Weights of a small transformer language model: attention and MLP in parallel.
Each number is 128 + 24 x the weight over its row's rms, rounded and kept within 0 to 255. Layers, rows and columns count from 0. Numbers have three digits each. The size before them is the row's rms in percent of the matrix's.

# layer 8 MLP down (transposed), 2880x576, rms 0.0498, rows 1543-1592, columns 64-127
104:133132123150115110133134124095143144140158105167107144133077173145137123109097109143171093094102116112101150161140138164094140131152155125127162111107147170083109152149121151093111132134153124
098:138172104135166130103136173140163184161129130154129146115117110139082110119172143090135140092150113133174138132189106161139113079150124123115135138129117116111120155096153107131117135117104113
113:090164148171152123120148111104129132126119132144102092120122177149111133151141123095129128143160089129131139134108116123135075106155136135112126165094156106140128099098095064080138136136106145
091:146115125134132135138101112083133151109152138155150155154115128078168157119091132114102146108150113106091142118103132131140136154146099128162145125076103164158161116126120078102137135169136130
113:126140203069097082124144138148097137134086122153126125108092115093174125099123108106152094067095117155144165142148104133145121137125139105091128145121123101130122134101153173141126150070194102
099:146137130147170179154120122151079140110110108114141177134082144105128158098156152139158117147095119106120110150147088129119138084125105128140143147135173090150075149101122165112136127135151128
106:172140149126127105139162085102083112100105156143125096122181132120145179153126186129094139101139126101108117093143104173125113110105128125106081128122061089130141157142088097127112092097164087
085:150143158141075125135119114115099096113118126130130140141168173099110078122105138140127166125170135120106105108176154111095112131147134100166153090141147126136099139128118113093171098156129131
091:119113163190142140090118134125088126134104105093124099147064099149153186120110126168128133178146111105123130141158131117115148119134109134109107150139144124146107133134163135165120135137120133
113:139123140169097162125149101139123140173117157145124149123149169132125115132115142120161141153109128144091137149145126102112115151125155178139139092136136085175159151066136130066114134121119162
095:117127082138162103150112136114136142128129129118134131141109158140127157161146096186104132175137109104119098104087139133091110162101131093120126136082101100138081111091132110080149077126132134
100:163133159148124111148079094125098104185088093098128118171165082123119146155123162120144101118133172094144161137155107096129098097077139138104101122135096100170115089127148170106103102112149115
100:153130120160127173130085127098115138124116125172153175157135152155145128146101118115124130105133138109127130110169099133093116111108174193118091122130135089088163161136166145149139157125144116
101:148144161132130164110161125158132108147127117154132124130098153135127105087078108134110168091134102128111112152103114164074133093145099151106122134139163167118136114097113115117105129184108161
101:131098107137134107157140107102115091170142138112152143120165123144094119115112139129149118117103146143161153142107096134115091090125122093141111118117144145147109127125090181130094166124158143
108:088147073167119118143105135132122140166112141139098111123133129093145151125119120116121132091130141113067165156115126108161186138133129158148154091140127097144116121089137140108105119145179165
102:153107107113089147171134100144102104129173112132138125135159085133131139113128108175170122134097120087138169113083117138095160135116152132115137137142156145180135133120139120102117131118094114
107:096100124130135101134085138132106132114139097139132133132111130116146144095114194130103115135142112100164137158139124129116129115155155104135121143121122117116142113107173124117104127158122142
094:156140094141094149124120102139145132116152112124120113122137101119138133117110089127108113131128116081105132106134121118166142104159099171139144088134150145157168113109151154137133090130155163
100:104110145137092128071117119163147137139120126133155151112147141111112151179140135139176106134115150088114137190157104127139101121128109109144133093171164082123107136122117127158173099118140124
135:142181142151091138070109124100138117117100158162106180138174123111161196150120157099131132149089120128161136152114129134095152112100156122149139135094154118131114168168117106127142156114118134
104:156104168136145133128096082139133156087139125112126141147114136122147156154125121113105136167142145139053135169118112110154144159150101181154114133125102113121164091121133164092140118098143103
112:113088182128169140167154113096132135106106074109168128161075119100150072142146182144141128133141097135140073136118119126138106160143150128124133128147066160160147083140157112098155154153129121
105:134125159157143122072126134085132133119134154162110145144137155149129086100132132125113106117149124068130122173135130136116149103123113135134119167185133125165196133139147136138117151155115144
106:131127132109074098095138099148123125139183143121145087140107101117107128107131135151114094155139153122100109095106143120114104112069143139168123124154146117145127095078143131109123085119143147
099:149107141126098141135068147171094092103096131109113095124150143131109134129172110087171174078099099163091153093123145101141187145134132095111120067098124148108158128183145133123128136144150150
106:126088149156144111142152141113114091121121141110155156119121084118153113091121124149105142134128124139168137135175150153161116127119114155108176120120125164164142105104109097128133140149130127
102:088111115121122117127135124160123117130117117147112140108114130105117134116136181128134134108150117114117127116109108094121137152147097136142169113146105124129170128157168122090141121141154142
106:075131129105154122110097163181176135134120148141140150122171116132143158100100083134102185140127147124125147155125109128091143157094114130182110139093123119145118116135072137142127124173117115
100:167064088132134104110177105137138134140112139114100093133136097108112131119118140160086114184159133153149124123074158145172139174186107075127165108074118154133153131104120128124151080150112093
093:116167121107140155140090148139107119134131143119110166126123140064095130087152103126152166099156148112104115103085153138154164103076088108152110121117105124095113097172093132119084129096119124
102:095120151101151089154154110099164124086134149113144121122114090178136149197120123131068126107141109146158127149132137097134137166098090143130140132127116138166128128140114098130172133159121122
106:139110145128105080100124144158123119165159166122145121145138165108145059150138118065148115125131122127142116138141147154106102121147133126140151137146105140141107122094116164118124121135142156
099:138140095137129098120092129102098099047129110205128145118138127127117108131156110114146142129101141126115131147137130115141120130115111165157133172138133127170105129111118164121201144124135101
106:158123089086135113146140131161116130110114116153122092146103162142130134126116124117133122110150167142152083114106148192140101117184119118135120122134119106102105089126145136155139153119086145
098:135087123133146092183114125099090123145115130084141188145161157151123126157165137130120137079129086100118141095086093158106161082114151172130128110073141117131148151153119154111103161128157094
099:119090160093114146116168129119170158148114131167158130171135123129121133112106119158119130133102110137154141120148102127131143168105096137117128140103069107122112120158118090163167109119094168
113:136126112160141103151113122158129120126114116153128111143110105090119170119121122116131139106117117130133129090143124080086117137119113130145130144071106098094143093155132109134157116100140090
096:156123173165156100147101121147097111130104132129175149141119125103148132108140088169140120132116141132137170159102163147113124156085127166121121120117096095140131116135143174116164168125170113
100:141069147074161176158128117154139120147125148096137090131172103100094121167136105105115095134112127121122153115164098119139106158183113155126172163121180117144144139159137128114175124125154102
092:084121147158165103126161128114117140167113181172131111120167132160122162089109100139106140130125090149119085121129122161142102188122109089136110088136107149143138098107141157075095113155126111
106:110095113161123098143104105127120117178170123142108129174143140122113155142145176102122132117129110145132094130147146115123150135107117132182124124149144152125103136129132152143135130122129130
100:100099136136157130163118161132107109154107165156127125151081110149119141235124149088147094122151141121095132153130145111143140121106130151105111137140125099095126121107158111140129107150093108
104:136163088128107130148089148091150153085163132152089140160139151128110109142111141099134112137128097143126140116188119161110057111170152141143101133106116066127136133152108078123079155113177114
096:110119176144179131145100123146071144143119149114151083122079071157084171108152098153073100069133144127082134125111116137135121166090065124123180144126070143134115131169110125126132129125118115
096:128131112115135138143106127115111169124151188122132089174150144137118145120129124143111086147152132119158132139106139099158126075129085132139132147150077141186117149167133129166135138143132123
105:135151088126164094111148164155102145106100131140153163141121143140131141114129117135128153145133089124128167116149154137126119122195173091110112104122146180136145124104139101133126130149127107
113:102111105113114116124118120094130118095120153156146149099100088109142182113125151140172143098112116105159132100110091113143087087126113122105105129141136143155128117117136142121124150103142152
103:162128096151118176138124119122170164113069120129133089159146122127121116154133154170163128139141163127140087098120150097123145131145135124071139114103101112134130107111183106161134120097173122
095:118081122114164147112141109129125106133079119148084109139162127120101128133146147100137123103137140152150114115160125113175191129126133135116150111127133120137133145075189143141146157092151084
# layer 8 MLP up, 2880x576, rms 0.0516, rows 1544-1593, columns 64-127
104:081115109112121128121079128113121164160107143130165141125097175117116102129088156140117156156107157071181152112099149170129132159110167135121174169135155138147134116164144107096126136142094158
103:109172113171146180114127147124112197112130116119110117097146118158125106168109095122077096138111142125159138105135154118099134124127093109139118124148099142147103133119141152131094109092156113
096:142155135100123158150137130123128147129171169130108069125118104124166092146132143152134139155140122164152122143124128109160136136066105097092136127152157112085119092126132115149145086118114128
113:100127182135107100138162119159164124118131113142111118094093121162162126101112098157171095094121127140164160133144129107146123117088091139093132146138134109103097136105130144141141110097190101
100:138142078114126161142133159136115168099150117123160083070174128126100083163080131093116117135130142087091144090129111125124133175126140146148102149152176160136117119123150130116116111096124114
096:069150131131131120138150155107176176111149126101131126096127092108109107167100104115089105135161113151130119150102122068158144157152144127107098096120122111091116134121136112087100129102085135
102:092133129135150098111141144186158152140101167099099126112106054111094125127133106111132092117137129097119118129137124159122125163105136129123110152121141137092137121126148109092130139095110121
094:132149123142104081133112096092148148149138119110102135118146126173156116106157143134141128090103138120170160139138122104141123153106126124118106152115140082070142168125161128141107112087155144
096:115123130113135129150098098124114092125145115132128129116082061171115140088132126154128109178098107134168144098129130143111153124092115100172143074163142129148118165140139130127103102075152167
093:105147152135123112132130083154102185130156096102097140117125114165158121106141131140122109074122130126109138172123114198169131111165119107067140099176155145061176139166176114099119128138108131
101:091175130165134138161134147120079123068178206116119125115122145138097143129145106123134099118111130140128136126146112141129152116145146097117120139148102129121103094116091147137128154127118127
106:124133135109103139152109119156122132152139100149112109109117172104148108111118153103175117108133145155143115143154158125174181103125099115137090133145132148123089112123150190114115108129122176
104:138182126125097117189120127218166142125136089138128091116099160174159099142096187148099153179092149101168114155090127127122175142120151113108115119112130121096136134088147153084129086151126101
099:124139074126142106127114118116096136127137103106133130089108098152151128120165150096128114157111143110128088139100112133148100112143156118157117100169111144097115125127159114127156152123114177
097:088153130127116139150153147132120110087139137104157122111072109121181103079100151112131187142126146164141167144116182169136120149090105112143140075128147136123107125154083120136109137166142150
104:121105138153121152112121155154151166142136115140148143115125117106129167162059113132114116100135101113152114136157161140161143136096122102105106096130127117126123142123103133142076117116152129
102:097121110190139151101095148173130125154147109077126068112117152145126146108163195135139134077139075101156171126146154124103138128110124171102111143138147139094105103154164091088122114151093135
096:116147119106123151126124144107106145103114107136095104105123138113102112122121126150100137128143087143112136108154128149094174143143098108115134094124131094109128146125091134115151092100107135
103:127112177183181133125120142128125095110126105129129132132085104139192138106122098126108148132112111124136126107129120143173138172128116150152125089139107131142152171136150116116100134112142131
116:146154131143126123096125120122111133115108118143081100116131171103172149147126143146106125147106136140128110088132116147131155140164154101104129100130168152134101143133124161144103121098108123
099:150129154130099112134161150156122076099158124110135111114090134115139104098154159128151142115104138121130152093119126152130164157119122160108095126107184151123076131132124057138127067101120138
098:098135126144147182096124162169116117171133117120144131087128130113104117125111110119117110136136144119131175150157114149104122136153097093126088122179129101138138135158099135100144107102121120
101:162125162148122099125116124155130111114106106110134117134135129134107102155142144147135113132121123139149158156119121160093178138110128113106097126169136170113114134135212107153115141111165123
094:089120110165160140166135181115113121147115112141134135141153151093124113144141120138145179085093107124170129161120113115126141139169097137112172113098114099114096133180143175096108156124115137
098:147135109147136102129109120146102095088143134117125120116092145121137133117108123120148131113101126122162112127156105157097163206146084133118140167100118154089167134138095129113095142117127131
103:163105105143097154152171121182098128128128116158150140088142108139115092112102124095117123180137176126105115128175109121166152134146101186101089133136136119093065073095129136120140161126144161
104:111151121136103142143147127129162146056148112111124125087098155141121127122084118142113094126095093125137105117142160219141159092139114104133124174141136121126100113131124143120150111162113152
100:110119110161085107127113130150097126098131151084107106148162129153115112132143126132093174145060103108150164081101138126095127140151120129118099166123102131101107137149164120156092121109165131
105:147147094115093107101083180110103139142118056157141123146131140161139146134066141108144174115110118131167122139128097144127124097124145137116093112153135099086084140136135148120125117143136140
097:131134128135144123131136156121175135109154136149160153143136155163198136138111175108138074143098112109134160137160146154069121158168127139136125172129161124163125165130155117106184128125117136
101:145128132131117141153120116126093132136137139163133115098092143135126132160108143158111105121171079110189162117173087119127143140150163165152149152102151114106112101120161159124164132117129179
098:142117139138132135147180135119123154129129128094142129163127149146146125103136168137138118097126140147094157136113098102098109139130151105092121101110149128160150147101162104135112114149105153
101:116155152125140146114106137137120149163118096103112124112163152146174145079143125088104109134139093135129150098125128123154124117168108087148118109138148106094123157158118094125118154122127149
099:134151131131136119155112139108093174130182158143111124130121114160107134174110131145063159106109166155146105156108125176128128145122132141144086086143157149107092109128115159133159117101130149
100:110118111129119141150159121141112181130150137142110138120152150119135099093147116120139107130144151143131175147134125120151118144120098122121103149160128143117140154123142162103116145125095103
105:129152105115125135131144139099119136139145195156146097099119138161128146189115156112152158101154155150134129119159116133096139164124140077142137115130132161148129116150105125103145160115120165
106:133134131125106131115137140136109119055155134128106161128107129135129122142115131122113084153109112143120114093102169108110142154133153125185157053149129150082133122155149121136087137121165170
102:119097125149119139134136144101138171127170140120090123127129157161117118154114158148113126104102109106092087141170152118138149100152107118123117127112159114149098126109104136145125086126116159
105:104125157163157146132146141164096137133136130114155119134160124134163141088137090129147105127122125114133121155125121149099100131129112116111089111150145120145063146138110143090139121112120146
092:094135132121114156127157099138122116080173174137162088124131114104139096140113153124180102138112134120160147108132136146123129124140141125095162122134158115146123142106096097163122116125090116
106:144145145124099181131113096145144137138136175126128109096123133125108107102157154119105141119128148091144155115132082160124126144118122092138118120150146147135137140145136067081030164112149128
104:121121106147088154120075082118089136096105157126113144135126130137150096089148187162120154155122133117123111135114132159095138110152117110142114105172142153161072150107129104129143160082130124
103:115115154148151189119135135183145171165127131142171132126147132167144136131121133136133154126172135101127128141082119117132189155059127106151131102147141145143128152114125111130115128135149143
094:101134089133114145151146113121157108109159143112106172130119114109122086130082110137116138192129106124146144145093121103143097142108141131130116113166151135121077114100152142112136130141171139
105:119131154147119120164145129167126160125112135095115143106119118100153101129175158166146135156105133146096135102117176129069124148142135131154109114153113120113134172098137189157113094101095085
098:110120157100113167157122129156178195124142145078081163105089107129141133082143145182143126100107130169137107073176129124139136147138095102076130102142118134127121141143118115122105155147115093
105:123110151121144128117131115185105189136090116083141143123117154176145167113096141129154132157116150095129131132127122138152097100155123116161133113082141133158126173137113138103131122113151174
104:152123133203177118108111140093127137135137113096159115108110115182126118133083105179141112147133116169118107125188162133156131141138129134098101141121091143104103112144113159090107118157129126
088:102143107142132138142123140119143156114182137127176114079139138128181099089109104100101145161131123126109084108127122149106104120131125080121108095103144138120144130149111159099082117151114128
097:131169138150148163151098139137144083091124114087078112139118139180147121134105125087109124106114098091115122128115147180137130133101151147105068144144146162118129135106136067076141147108142109